{"d_model": 384, "activation": "swiglu", "norm": "layernorm", "rope_base": 10000.0, "bias": "none", "optimizer": "ademamix", "beta1": 0.9, "batch_tokens": 65536, "seq_len": 512, "train_tokens": 491200000, "steps": 7496, "dataset": "wikipedia_en"}
Each number is 200 + 40 x the weight over its row's rms, rounded and kept within 0 to 999. Layers, rows and columns count from 0. The size before them is the row's rms in percent of the matrix's.

# layer 3 MLP gate, 1024x384, rms 0.0285, rows 997-1021, columns 96-191
098,158,207,171,173,176,226,311,195,137,173,143,233,228,195,234,153,227,162,203,216,203,225,217,206,202,183,160,184,180,176,232,275,185,214,228,267,203,115,237,205,159,265,214,210,148,206,172,222,204,258,204,232,209,194,244,262,148,197,236,185,177,190,172,187,217,227,188,112,224,183,201,173,223,208,189,186,151,249,261,270,228,190,216,254,178,188,226,254,191,125,150,207,209,225,210,237
102,218,250,206,222,251,197,161,177,200,194,149,137,186,179,189,215,264,221,207,138,227,174,156,92,180,212,257,141,142,258,193,210,258,177,255,202,221,156,194,250,237,202,187,164,266,141,226,196,177,201,241,261,155,191,233,210,171,157,181,145,207,171,188,148,200,187,142,202,229,175,153,164,275,209,188,189,147,243,248,180,254,223,271,243,207,192,204,202,214,197,85,262,142,230,159,232
099,215,250,170,129,169,200,263,181,171,179,147,173,224,239,227,254,125,175,258,178,183,249,188,212,190,196,223,196,222,202,167,174,157,207,250,183,126,223,222,263,190,146,214,178,165,241,218,251,201,129,226,254,197,221,162,207,118,178,206,214,237,162,185,209,195,242,196,164,233,171,179,264,214,186,168,183,222,176,185,175,201,239,214,235,86,176,229,213,182,198,187,169,136,166,68,191
098,227,241,231,128,182,184,256,182,258,168,207,213,160,197,227,160,262,200,201,173,189,188,229,196,244,256,159,164,223,197,232,160,163,218,245,249,94,178,218,166,219,206,217,215,165,156,220,155,204,286,173,192,222,267,195,209,162,207,181,207,207,135,185,203,154,142,223,212,203,173,122,129,180,146,220,230,196,253,205,224,205,182,221,183,180,234,220,149,190,141,250,228,159,177,149,257
106,168,151,195,182,139,215,141,226,223,155,240,169,225,116,258,277,192,215,214,164,256,212,197,171,152,241,126,180,188,191,123,199,178,184,173,253,159,260,191,180,210,183,167,209,190,226,243,123,174,256,185,206,225,174,181,223,217,208,213,186,125,193,199,162,183,253,142,162,189,160,245,169,216,110,227,229,170,190,211,160,188,255,282,182,215,199,246,184,211,235,162,153,210,160,210,203
101,165,190,256,153,198,183,142,194,200,183,216,216,165,199,231,192,169,208,240,192,155,247,230,172,250,268,150,173,163,230,228,142,180,129,174,284,240,210,174,214,159,184,176,267,191,204,218,264,142,163,159,137,271,210,225,194,170,94,224,159,239,215,219,179,221,201,220,155,252,149,172,203,195,215,226,251,312,156,160,140,192,140,159,224,177,265,246,209,195,104,226,144,232,236,184,199
097,122,189,230,206,248,222,192,226,217,184,168,277,180,166,203,203,181,214,244,185,190,179,206,195,234,113,223,220,168,242,178,194,233,161,256,192,234,180,85,138,240,275,193,162,192,165,261,259,132,177,238,181,200,155,233,180,250,253,210,300,175,243,167,137,188,188,147,202,166,209,209,201,139,209,180,282,215,239,230,99,220,156,114,182,209,186,212,245,293,202,196,205,219,184,120,200
100,190,180,144,163,190,230,202,214,285,163,216,165,288,234,136,178,173,144,165,246,180,227,216,145,198,249,189,218,195,276,201,205,160,136,214,202,181,248,150,237,178,236,159,264,172,135,213,217,213,190,199,239,199,219,258,255,219,223,223,108,290,217,231,188,162,243,189,106,188,180,242,180,237,219,223,165,194,222,168,216,277,209,153,239,233,272,255,112,221,134,179,145,199,154,177,193
093,245,227,231,226,224,289,174,215,174,237,210,132,164,186,173,185,256,255,213,158,203,152,158,152,229,199,124,193,237,226,184,183,235,219,154,189,110,277,139,203,197,205,225,184,233,212,214,143,233,217,137,195,168,198,148,174,276,150,199,214,216,202,154,180,299,130,171,254,168,206,224,150,199,271,168,259,152,137,184,187,128,207,269,183,172,260,133,210,162,241,208,166,252,196,246,186
099,107,129,135,231,164,166,174,202,166,177,215,187,156,233,126,192,150,205,199,185,171,255,226,207,186,172,279,125,99,198,213,280,271,218,262,209,212,206,203,225,203,219,202,212,180,176,181,224,213,188,328,213,210,280,146,201,206,181,285,179,262,233,255,188,157,172,253,196,225,167,285,203,229,234,225,151,246,189,210,197,156,213,214,213,199,218,129,154,174,218,240,192,221,203,218,137
099,193,203,161,166,221,216,202,222,177,134,220,162,161,196,200,232,223,214,220,219,323,179,125,193,159,200,177,199,88,205,221,251,223,246,300,232,216,209,183,224,226,147,168,164,158,115,193,170,221,189,145,279,250,169,193,107,202,233,229,267,120,215,248,241,236,214,168,161,245,264,167,174,224,114,145,193,135,167,204,197,214,195,205,180,147,178,187,206,259,219,165,238,249,245,193,214
087,215,184,211,182,195,235,286,226,169,303,274,239,168,151,125,147,234,170,219,174,237,283,237,244,170,168,206,201,267,195,218,153,236,227,215,250,218,187,241,222,199,155,186,160,198,174,218,236,245,255,183,185,133,186,152,186,207,174,208,229,188,206,165,203,195,216,214,175,227,113,341,185,200,173,216,250,255,211,208,245,183,166,176,185,175,236,146,245,153,178,188,208,176,261,202,189
105,239,172,158,188,321,248,201,202,141,248,160,240,185,255,143,191,193,193,78,201,223,112,262,234,231,209,163,202,168,185,171,256,233,215,210,209,227,185,206,258,156,253,157,221,173,177,245,152,215,267,203,216,166,181,232,158,185,163,180,197,146,183,203,190,208,189,124,194,180,185,251,222,228,226,204,296,229,184,190,142,211,108,169,268,222,171,177,262,188,148,220,228,229,195,178,243
100,156,179,236,149,206,238,217,128,179,256,218,232,134,228,264,238,260,219,189,204,248,134,252,271,236,199,220,196,223,197,159,201,140,198,206,240,202,248,257,189,191,201,228,197,200,197,153,160,184,188,218,235,178,174,225,256,172,149,173,220,211,157,157,243,217,144,249,187,190,186,209,271,186,217,154,199,276,192,203,212,197,141,246,179,194,157,191,233,181,194,183,169,191,171,224,213
105,164,184,238,207,162,189,159,199,283,167,203,182,180,130,172,198,195,199,164,169,248,164,219,212,156,198,162,237,152,241,158,168,283,147,226,193,210,164,221,225,170,168,281,198,180,226,201,178,135,197,219,215,312,146,188,170,144,168,157,214,177,136,191,172,131,192,171,165,221,141,203,147,206,221,201,168,162,242,189,197,250,241,133,207,176,226,204,200,231,289,149,205,146,192,234,152
091,205,126,214,164,221,243,231,190,250,178,242,248,287,165,228,200,225,135,148,215,170,241,216,199,201,179,111,140,219,217,160,131,154,211,170,154,299,148,125,225,260,294,256,164,201,140,214,243,188,169,213,267,202,184,202,269,207,232,176,180,229,259,214,168,208,206,188,142,216,191,196,220,184,210,234,268,199,121,219,174,224,191,185,250,266,236,251,185,235,187,227,202,174,217,193,238
104,258,198,226,116,172,233,207,216,182,194,199,289,243,160,201,189,197,241,186,200,249,238,169,165,180,177,121,191,184,221,127,287,251,189,241,201,264,197,188,193,161,146,137,237,157,222,226,284,170,169,203,192,255,195,242,176,182,212,154,223,214,174,161,190,173,156,168,258,236,174,120,159,135,181,215,117,227,172,224,177,239,151,180,222,182,185,264,268,247,276,211,216,172,137,163,251
099,255,236,221,166,257,170,217,178,190,132,215,223,165,214,200,213,190,178,212,146,217,154,220,183,165,200,159,177,188,160,175,182,140,246,160,218,284,273,152,220,140,177,157,121,206,202,192,222,250,146,148,246,125,228,262,183,200,203,108,184,156,149,176,236,247,225,186,234,253,226,185,209,206,215,224,221,175,187,201,240,201,188,244,158,146,95,193,217,169,201,217,203,266,189,268,171
098,142,228,206,188,191,168,239,176,241,273,129,168,154,156,194,268,162,229,189,227,219,275,157,168,181,155,222,176,176,238,188,264,163,187,238,191,209,155,203,206,217,202,152,164,154,225,300,192,223,200,235,262,151,212,236,193,255,252,233,139,175,177,199,159,187,174,236,220,209,201,179,275,229,171,194,202,226,230,196,255,190,166,202,167,206,252,224,206,167,192,194,170,151,217,212,242
095,249,234,185,232,224,118,200,270,176,139,248,189,169,176,208,243,172,153,165,141,200,144,208,213,145,190,188,227,163,262,197,241,188,233,91,266,148,307,154,233,228,179,205,196,189,227,152,185,263,200,242,239,189,207,133,235,206,179,150,138,142,237,267,218,185,218,225,167,141,225,221,176,241,186,249,174,246,235,183,232,129,221,163,241,176,218,186,169,220,230,265,238,147,155,217,204
100,165,195,164,185,224,236,250,259,174,189,139,224,207,179,176,195,186,190,212,181,183,110,200,166,202,177,257,174,214,178,214,245,180,250,121,160,268,94,196,241,164,175,190,284,176,190,148,193,251,195,259,216,155,236,218,259,223,183,199,207,186,240,166,247,194,167,188,161,173,241,157,154,199,231,124,263,220,127,184,224,157,219,244,177,211,235,179,116,246,171,167,170,199,202,214,219
094,155,284,153,187,245,206,194,194,178,111,168,221,235,271,206,161,207,205,193,252,173,177,182,232,192,205,242,181,156,246,160,131,218,260,177,197,247,197,157,276,211,236,168,169,201,255,241,158,176,187,194,149,182,228,131,260,186,209,148,221,234,185,266,197,203,171,194,239,212,226,156,269,157,222,207,220,192,178,277,215,245,167,219,184,188,176,267,214,174,221,64,121,212,263,214,245
103,157,214,253,183,202,132,251,214,217,221,167,292,180,149,155,163,181,228,171,274,230,148,199,170,145,200,164,230,203,230,237,215,106,259,148,243,132,239,197,187,235,242,155,172,133,228,247,132,154,190,138,250,156,175,212,183,158,204,188,147,213,212,237,204,215,206,203,245,161,213,248,128,240,159,177,227,239,193,171,224,244,146,204,221,177,212,149,231,190,152,98,193,169,242,223,145
105,225,216,192,221,222,143,244,212,217,120,159,231,210,228,164,214,191,200,167,292,189,201,198,238,97,205,220,194,151,244,175,243,118,198,129,205,261,194,173,240,162,133,144,142,192,170,228,162,167,244,183,249,233,201,205,105,230,151,224,140,195,166,173,125,244,184,132,155,209,159,193,233,211,222,207,231,209,190,327,227,291,242,207,221,250,163,193,232,232,168,238,244,128,154,254,196
094,211,197,216,195,209,193,146,213,233,258,230,197,127,180,141,224,227,249,240,176,164,218,226,163,142,174,168,209,191,180,151,133,221,251,205,183,167,101,237,187,190,268,186,204,171,238,240,253,255,213,201,230,135,190,211,255,169,259,199,197,195,183,127,220,198,218,162,238,189,190,235,221,170,173,245,212,158,176,154,175,173,260,197,181,186,212,269,218,259,230,190,159,166,198,156,291
# layer 3 MLP up, 1024x384, rms 0.0271, rows 997-1020, columns 96-191
097,234,159,128,220,142,158,191,165,226,128,175,242,210,169,204,128,216,231,216,155,205,212,221,221,280,181,209,198,159,140,190,197,156,146,233,120,259,198,227,219,176,90,255,210,228,181,181,183,161,235,194,156,209,170,155,211,257,255,204,219,226,197,154,188,161,221,165,217,239,128,192,159,166,200,207,225,173,162,204,195,220,170,242,127,255,189,265,183,231,219,181,198,208,174,183,232
104,203,212,236,193,208,178,176,195,144,136,193,137,151,273,160,247,241,257,80,201,256,273,231,235,198,182,199,179,211,164,174,203,205,205,143,183,192,207,143,266,177,201,276,180,188,203,253,226,227,89,109,136,227,203,240,179,234,159,199,156,257,263,206,188,216,275,196,226,226,165,171,178,147,198,217,136,157,271,229,203,193,222,177,250,186,169,239,193,199,160,186,213,181,128,201,227
100,131,104,235,192,188,159,240,144,205,174,162,217,174,242,227,97,184,251,230,217,192,201,220,211,191,168,195,171,260,206,175,194,145,170,229,188,234,225,254,220,177,210,209,219,226,198,243,210,197,177,175,255,188,291,169,183,266,213,244,205,279,110,141,127,169,268,271,229,247,203,210,227,159,205,240,247,258,191,209,161,238,193,262,165,194,230,145,236,267,182,259,225,206,175,193,154
095,257,123,182,186,258,222,212,235,190,235,238,179,228,226,152,274,156,156,251,296,216,222,146,237,96,172,261,160,144,239,188,250,215,235,207,162,233,250,209,223,222,221,159,171,169,153,142,232,196,134,254,200,202,143,172,174,223,190,246,151,223,201,167,165,221,231,220,179,142,203,244,186,170,216,184,151,190,134,264,159,285,183,146,228,175,204,190,253,227,271,154,215,225,183,200,172
104,238,155,189,186,230,130,240,191,212,183,181,194,138,202,209,220,252,171,204,126,210,236,124,206,195,164,235,170,220,162,241,184,139,175,227,195,237,191,232,219,152,165,252,125,215,158,208,248,261,172,192,195,171,157,161,153,184,132,210,192,144,213,250,203,219,189,210,166,252,278,251,142,224,230,261,168,179,249,241,207,160,169,201,218,281,241,267,238,268,228,234,212,217,192,189,192
103,218,169,235,194,182,273,206,180,190,235,275,182,216,151,191,174,263,160,188,130,238,184,200,215,207,195,213,204,140,178,95,214,161,175,185,147,93,230,220,211,181,120,311,128,207,247,236,179,164,235,174,197,175,257,172,81,246,153,210,131,121,183,192,216,186,161,185,189,186,195,120,207,172,202,191,157,179,186,177,168,222,265,228,253,237,112,177,197,190,254,144,193,217,107,190,213
100,203,267,209,122,199,142,186,163,139,192,181,215,169,203,173,205,227,227,194,231,150,110,146,174,217,239,179,297,203,230,229,148,191,233,174,182,173,196,243,241,203,223,219,249,207,169,170,143,161,250,165,140,214,215,225,276,235,190,223,210,187,217,272,254,171,188,245,192,190,209,169,192,187,236,119,178,227,255,227,177,185,169,251,167,194,217,213,165,246,203,262,178,209,183,183,171
101,269,211,265,156,225,186,178,192,156,150,202,155,186,205,200,223,211,251,236,210,174,273,133,223,122,262,146,219,128,124,225,260,181,215,277,129,252,209,196,195,283,248,246,241,151,218,162,255,165,173,191,214,175,231,266,163,221,217,158,268,177,195,183,172,291,264,243,221,248,239,147,255,209,256,194,219,171,285,218,150,235,174,213,197,214,171,273,190,175,251,300,194,203,181,192,208
097,188,232,239,237,152,267,167,144,202,195,209,216,158,230,174,215,229,168,146,190,186,209,200,238,237,273,215,192,211,174,154,320,217,169,192,163,210,214,170,200,226,240,168,229,215,205,195,204,177,177,176,163,258,279,253,245,202,218,181,176,152,212,170,186,208,148,196,187,271,208,192,181,235,247,233,246,164,213,193,204,201,205,191,177,296,186,213,191,222,126,216,168,204,193,220,188
103,197,209,151,224,221,145,122,217,248,163,217,169,202,231,149,189,185,174,224,235,187,222,204,211,259,225,224,198,177,205,250,228,263,264,267,225,163,205,163,183,211,245,169,229,160,240,181,225,156,204,169,153,213,157,242,143,151,205,278,171,282,222,195,186,219,214,250,179,106,207,173,171,177,225,242,190,147,238,235,282,193,197,177,159,273,187,180,128,222,209,170,157,255,201,198,237
105,240,143,168,132,185,219,284,181,173,142,201,255,267,252,139,206,203,222,206,212,150,234,183,209,222,227,201,191,231,278,244,188,199,169,147,281,139,177,132,194,267,156,281,153,216,190,263,174,202,240,185,186,199,200,174,214,242,188,296,191,223,139,131,186,147,210,195,243,226,261,163,174,160,181,178,229,224,203,171,177,246,187,165,174,157,203,151,146,270,220,119,256,211,223,168,232
094,210,241,222,224,221,195,266,192,256,191,188,236,152,184,170,233,262,211,216,149,165,220,171,283,176,166,157,234,212,179,230,229,235,216,254,232,169,196,184,181,189,302,202,153,170,175,133,233,272,206,273,144,195,194,150,220,246,298,291,180,176,154,163,234,207,184,182,137,144,214,233,274,184,191,184,240,189,204,254,212,200,169,149,136,255,227,228,193,184,231,266,255,217,128,262,213
100,159,120,198,159,226,288,218,261,224,254,201,234,194,235,211,151,158,224,244,248,263,196,173,221,202,238,239,165,171,311,276,244,244,234,214,219,298,134,162,130,185,213,140,280,165,165,179,235,186,217,196,163,263,188,299,198,235,157,209,192,187,180,199,160,169,160,144,206,135,193,214,268,169,244,256,190,255,238,146,241,185,215,220,172,231,265,230,233,175,238,263,188,223,188,238,131
101,218,107,130,246,175,192,176,203,140,188,156,129,224,239,222,162,184,239,161,273,192,218,215,118,232,169,241,207,243,138,208,175,126,234,215,137,177,177,171,223,117,185,164,222,189,169,203,204,177,260,270,166,177,135,235,205,221,182,170,165,207,206,157,183,171,192,220,252,149,127,157,239,129,154,252,165,206,161,188,224,225,234,171,155,242,151,233,158,264,236,245,219,181,164,130,189
101,182,146,214,196,235,202,152,172,206,118,165,221,190,195,184,180,254,254,201,187,208,177,244,184,178,167,240,120,158,230,89,210,225,134,225,221,191,188,172,228,185,199,196,204,207,208,207,165,103,230,198,182,256,236,222,242,135,247,173,252,185,212,201,179,172,169,196,130,194,229,237,159,226,249,170,216,103,159,194,215,226,166,175,158,195,189,139,153,220,211,174,285,196,247,258,195
095,261,218,171,186,177,223,172,210,198,162,154,259,214,167,240,145,263,190,187,260,236,252,184,268,150,225,279,163,124,225,131,268,177,221,286,110,190,163,187,154,222,222,208,153,236,248,220,251,237,162,189,173,188,230,178,142,283,297,159,237,180,208,258,216,237,248,196,175,193,221,197,315,152,162,200,165,223,186,202,263,150,263,236,189,202,154,183,218,176,226,153,289,223,213,164,254
106,192,208,205,178,162,158,275,209,222,170,188,255,251,194,211,182,220,173,169,194,203,225,224,208,206,182,164,256,192,248,260,175,189,182,249,147,208,214,140,118,209,110,167,203,224,163,186,238,170,153,213,313,164,191,164,230,179,229,199,247,193,206,255,177,219,211,159,247,213,239,235,185,184,122,176,90,161,198,214,173,187,274,197,136,203,221,231,260,224,245,288,211,176,162,156,229
105,221,113,166,168,199,239,165,181,173,296,222,195,152,144,111,187,191,176,222,195,238,257,204,158,185,186,202,186,208,148,247,223,268,167,194,206,132,164,180,185,178,221,254,172,187,222,235,186,169,219,94,243,227,250,188,172,215,177,225,187,189,229,210,200,220,181,214,255,231,249,217,189,219,204,216,190,114,222,242,183,150,216,217,279,286,212,131,204,202,228,201,200,153,146,237,245
098,167,197,125,180,230,247,249,170,199,220,107,220,154,157,203,215,209,184,219,193,185,202,128,150,198,210,164,248,253,228,230,191,252,238,180,178,261,237,206,104,301,245,232,204,139,142,259,203,197,105,213,267,140,223,211,193,153,209,229,228,273,233,229,126,159,202,206,245,260,146,212,182,183,228,186,195,237,224,124,212,203,220,178,152,271,153,216,193,211,111,280,220,188,201,120,213
099,176,127,154,178,177,179,199,240,194,211,202,273,250,174,154,209,201,306,115,173,191,125,211,174,196,171,187,192,140,196,178,260,245,186,160,193,133,184,204,210,177,209,198,223,233,193,221,224,172,244,188,216,174,156,153,235,177,231,180,136,266,175,203,228,118,180,216,224,135,105,188,146,184,171,146,238,222,216,244,257,185,187,176,185,261,210,153,247,256,204,189,211,230,266,191,275
103,206,217,171,178,267,140,229,163,180,169,220,233,243,239,163,120,206,202,238,156,203,237,189,202,242,104,230,248,183,251,151,219,229,164,152,184,220,172,212,223,171,97,81,174,248,175,251,195,177,234,139,192,225,158,221,223,252,211,165,143,131,215,200,228,142,165,160,218,138,127,189,197,191,273,179,166,156,239,202,207,230,181,214,210,103,222,156,158,133,158,128,224,181,182,272,218
097,155,170,256,253,210,219,142,167,189,258,282,176,172,170,251,187,233,233,195,232,194,235,211,205,227,130,202,162,218,223,172,226,178,246,148,204,187,225,210,208,140,187,244,138,178,251,163,250,243,171,198,245,128,268,172,201,161,184,152,203,152,206,181,152,209,283,241,241,148,161,235,168,242,241,128,241,185,151,205,169,203,267,202,203,191,217,198,168,247,159,225,192,256,223,166,166
103,247,254,182,141,214,189,296,195,198,238,158,301,250,152,258,206,193,234,233,268,194,200,188,140,212,227,145,205,215,259,93,244,151,200,185,216,177,140,263,205,223,186,208,171,215,165,234,175,222,157,227,213,176,160,121,228,251,201,163,142,260,197,177,174,233,215,215,183,161,266,219,241,241,248,107,208,117,167,282,133,236,240,181,202,212,204,168,171,147,175,154,190,155,224,191,144
104,190,194,194,266,247,129,187,225,173,159,180,176,153,198,204,275,211,157,186,225,197,206,192,206,151,212,161,185,155,210,112,217,199,212,243,197,226,200,174,215,257,158,151,236,198,240,270,189,237,188,194,144,166,162,153,107,239,197,178,248,217,249,142,175,186,272,163,162,278,181,169,212,211,225,196,207,213,148,197,232,231,297,179,209,250,152,148,222,158,131,189,215,250,157,206,197
# layer 3 MLP down (transposed), 1024x384, rms 0.0231, rows 997-1020, columns 96-191
094,144,209,184,241,185,187,182,163,204,204,202,142,210,194,262,132,186,202,168,186,259,211,218,171,254,214,285,211,216,189,171,207,219,136,209,164,191,232,197,173,236,289,211,263,140,172,207,129,164,183,217,172,211,133,198,105,231,172,158,174,219,219,178,238,241,225,126,225,171,213,202,182,195,228,212,231,208,165,191,201,218,215,268,129,178,231,173,152,251,145,208,278,168,230,175,189
104,162,207,221,211,256,193,143,234,188,185,197,219,223,230,244,224,211,226,231,153,155,217,159,223,138,217,187,239,189,188,242,221,195,203,213,154,197,235,213,171,176,196,211,253,68,195,146,211,244,214,304,161,236,240,182,156,208,211,270,142,236,208,236,218,109,148,231,149,259,211,112,199,196,206,169,252,209,150,174,201,169,248,239,198,222,172,137,238,250,233,235,120,193,195,285,144
100,246,123,237,205,207,155,223,202,218,250,174,223,243,109,208,250,232,101,216,218,229,193,158,164,175,255,208,181,210,187,255,177,245,199,172,164,197,199,190,173,161,212,195,198,233,206,180,201,268,295,233,124,154,147,206,261,185,287,262,163,209,249,216,178,154,165,266,143,166,219,207,235,160,246,205,177,159,138,235,199,169,135,201,206,221,265,188,201,159,250,164,334,140,215,171,174
097,213,248,239,160,268,258,204,153,271,202,188,267,214,236,183,213,216,265,160,253,195,183,139,188,162,251,127,183,178,222,174,167,170,153,239,261,206,158,191,151,242,260,217,257,158,173,267,220,181,188,187,118,222,280,253,145,158,204,244,78,203,206,185,154,159,178,167,261,200,212,200,245,162,178,265,154,201,189,200,184,190,183,216,267,228,225,217,185,222,201,159,171,172,172,197,210
102,151,244,205,266,168,193,261,229,163,192,168,187,165,155,211,249,226,218,205,171,181,183,244,217,185,242,219,200,166,264,246,196,190,182,215,151,199,195,104,210,125,149,125,194,112,228,242,195,282,256,229,99,190,200,144,191,204,145,185,168,191,181,209,216,224,173,224,166,232,266,216,265,234,248,257,231,223,280,203,209,203,193,234,185,207,178,221,229,227,156,130,207,191,219,228,258
102,254,256,190,228,130,197,186,119,207,242,219,275,232,154,262,274,138,235,229,171,100,172,269,231,238,173,245,248,182,151,246,144,260,138,151,175,206,156,167,178,182,175,230,167,300,208,303,231,270,154,229,191,186,199,265,167,179,240,210,184,187,207,108,141,215,219,223,240,146,168,244,255,236,248,197,202,174,149,240,203,187,188,244,186,328,167,175,197,211,248,137,168,203,249,185,186
100,165,224,198,267,204,249,62,131,202,199,212,237,246,190,228,241,183,204,252,216,255,231,239,190,238,245,208,214,170,176,148,204,176,109,221,164,254,192,185,197,147,190,203,191,230,207,159,188,275,234,221,152,222,252,171,165,153,190,182,158,282,212,207,192,87,269,107,257,223,283,189,183,238,242,189,205,258,227,224,178,165,267,201,219,148,190,210,210,174,146,178,157,143,117,185,202
102,107,204,183,196,200,241,187,217,259,114,246,176,240,178,176,198,184,190,178,219,223,191,181,242,167,200,201,198,187,219,189,155,182,255,175,205,169,230,177,197,272,233,232,109,236,143,197,209,215,229,153,147,223,194,157,181,218,165,197,144,270,174,177,252,204,162,196,171,264,210,213,276,174,243,215,258,217,185,142,194,149,193,211,174,161,218,188,204,191,215,143,88,134,124,281,282
098,185,143,137,100,168,181,185,314,205,227,196,204,187,168,170,128,169,229,161,163,246,169,164,182,128,112,225,204,163,259,201,151,205,163,182,224,209,184,222,204,258,216,120,159,281,253,204,204,145,231,124,222,125,144,165,138,123,280,154,197,145,220,236,156,208,208,274,216,210,171,204,193,239,169,183,250,192,173,192,154,273,210,161,206,198,173,265,134,196,225,240,172,178,222,194,216
104,226,209,184,281,245,252,246,116,214,141,231,307,208,220,164,223,184,155,189,188,159,270,170,223,198,192,237,215,236,200,164,192,178,138,185,176,187,92,137,183,227,216,200,242,207,147,222,144,182,150,239,174,188,187,194,229,229,221,156,195,176,199,174,151,231,251,197,282,205,135,274,197,153,177,172,210,215,186,218,67,141,227,270,189,284,173,258,201,147,128,257,220,193,184,135,206
106,209,168,164,251,210,133,176,240,151,189,219,163,221,144,179,251,175,146,135,183,229,202,216,148,181,142,196,236,213,243,209,176,216,206,266,239,231,230,173,158,178,227,184,166,151,208,136,187,214,240,186,170,252,212,175,165,104,217,252,202,195,288,241,205,220,192,201,191,188,163,226,240,207,147,127,231,156,191,224,153,189,197,242,164,149,179,230,168,381,263,124,126,262,212,143,219
092,205,222,195,207,247,184,206,203,212,250,196,211,142,176,225,150,199,190,250,183,224,187,277,167,277,238,271,178,280,228,225,157,153,207,245,192,268,267,200,212,243,171,181,269,185,170,281,167,139,193,161,166,239,228,235,219,188,253,142,212,187,141,179,275,222,130,216,153,215,117,189,157,183,242,210,237,184,177,219,156,195,236,192,184,187,151,169,251,302,202,175,179,163,155,136,247
101,176,311,180,240,174,259,224,228,229,171,177,149,124,227,236,171,149,245,281,245,255,148,234,223,191,281,221,176,201,185,170,190,195,185,218,180,178,194,183,234,164,167,227,240,242,165,170,126,218,186,107,237,226,183,161,179,218,214,214,139,168,162,236,142,144,223,258,180,207,250,245,188,161,189,171,173,217,180,251,204,204,193,175,199,193,230,154,126,119,141,216,132,159,139,180,146
101,193,243,206,195,190,225,176,183,224,185,222,269,177,189,222,166,289,196,215,237,193,230,199,151,115,220,203,234,238,206,138,126,197,232,174,204,265,216,152,184,153,210,157,269,227,159,183,187,157,157,178,223,184,235,233,239,206,192,224,195,270,210,292,196,215,189,186,184,317,186,169,182,181,210,182,192,225,181,279,85,224,218,236,251,220,217,175,207,187,165,83,179,235,238,264,181
101,172,259,262,253,175,245,155,180,208,193,215,127,147,137,250,156,189,227,154,96,248,201,182,289,257,218,216,236,206,157,195,147,234,190,179,173,170,191,198,228,232,136,264,221,288,185,291,175,227,154,141,153,255,175,257,220,144,206,232,187,192,245,155,188,159,162,156,140,235,300,104,233,162,246,122,164,174,136,161,206,206,180,206,188,170,312,271,216,162,214,119,193,177,214,159,199
094,175,175,151,186,197,262,268,141,226,244,246,128,202,129,126,198,239,179,295,219,200,182,212,266,187,159,178,159,289,204,240,192,170,238,212,228,201,257,209,168,209,157,209,259,176,211,211,237,210,241,120,237,235,236,256,161,218,98,239,192,204,191,181,170,173,193,173,209,174,174,175,216,246,153,188,234,254,212,292,250,154,144,122,197,182,244,159,165,183,206,242,105,155,178,236,264
095,169,132,120,155,194,160,252,200,220,231,180,207,207,236,251,213,195,190,173,181,198,228,295,207,232,220,153,226,262,198,222,154,183,145,114,199,218,240,232,219,226,166,236,139,241,245,233,226,202,235,236,212,189,263,184,191,223,158,179,204,221,114,237,283,241,241,267,242,220,293,251,155,226,165,198,161,216,182,141,207,161,219,258,236,242,229,186,201,223,190,236,217,202,287,97,110
102,126,179,180,167,176,173,192,178,192,180,151,229,221,187,203,185,224,206,205,142,230,240,264,241,207,200,219,172,126,248,287,310,175,235,250,280,219,245,216,229,151,195,174,157,353,214,143,230,165,150,159,190,148,220,154,177,229,267,131,167,146,251,212,208,249,219,182,194,197,230,182,209,203,217,235,156,183,214,225,230,165,169,177,150,249,131,190,185,208,163,283,268,243,211,251,195
097,238,288,170,172,196,180,212,241,199,221,143,178,232,182,166,223,232,214,216,177,181,230,232,302,189,198,147,247,219,216,136,193,190,165,213,228,190,124,147,222,145,146,176,205,203,215,210,142,188,189,185,312,224,216,245,137,252,177,264,170,211,231,174,239,238,238,229,241,196,186,202,266,167,194,199,221,187,140,190,175,173,196,199,219,196,152,215,182,164,185,237,281,264,146,148,154
097,156,149,180,248,271,134,247,225,247,189,179,178,140,123,237,190,197,207,174,222,184,212,239,190,252,212,194,202,183,239,184,192,143,201,255,178,266,170,156,162,192,240,142,250,279,196,193,217,179,233,184,237,194,163,265,223,204,204,186,169,206,206,310,233,150,216,216,186,225,300,215,124,224,172,180,168,178,139,222,218,204,162,166,231,200,164,194,214,117,164,228,215,162,204,239,226
105,236,228,178,174,198,189,234,211,277,187,141,140,192,167,154,176,216,144,232,220,185,188,245,220,223,197,151,195,154,213,210,247,193,260,228,157,203,178,208,184,240,159,138,197,185,233,208,142,188,213,211,175,156,229,267,193,199,301,185,140,169,213,205,210,215,213,167,209,221,217,228,189,210,149,185,194,178,178,234,198,223,239,238,238,236,306,142,191,211,242,212,248,106,219,242,152
099,207,139,185,212,169,253,248,146,212,175,251,235,209,191,159,214,245,207,235,258,229,184,235,174,182,287,210,168,256,232,185,155,211,155,214,264,220,210,251,134,299,203,214,218,224,111,158,191,241,245,148,204,273,285,245,129,209,186,285,222,184,196,180,176,297,192,187,226,249,184,123,168,227,198,235,160,199,240,208,167,173,203,214,211,194,192,216,207,215,208,205,269,207,176,301,261
101,196,192,169,178,248,253,129,267,236,178,211,196,222,246,179,187,132,290,210,137,202,195,270,233,218,204,160,162,264,124,231,241,222,135,214,187,122,213,175,213,123,134,194,211,207,186,256,143,214,155,179,278,149,163,175,191,203,189,187,244,194,144,222,190,154,164,179,227,219,226,205,219,208,267,189,186,178,212,244,201,174,216,303,206,191,202,324,184,189,286,216,170,138,181,235,174
102,232,177,232,260,192,254,193,180,182,148,166,199,135,235,174,213,94,224,184,194,193,167,219,207,142,213,222,173,157,201,168,236,210,214,169,192,102,288,221,254,239,249,207,221,290,178,223,190,171,171,260,134,225,131,170,285,211,216,127,230,300,196,224,185,180,230,236,166,197,292,168,180,180,176,241,235,215,197,164,227,203,138,206,255,169,241,236,206,205,248,215,177,231,193,171,209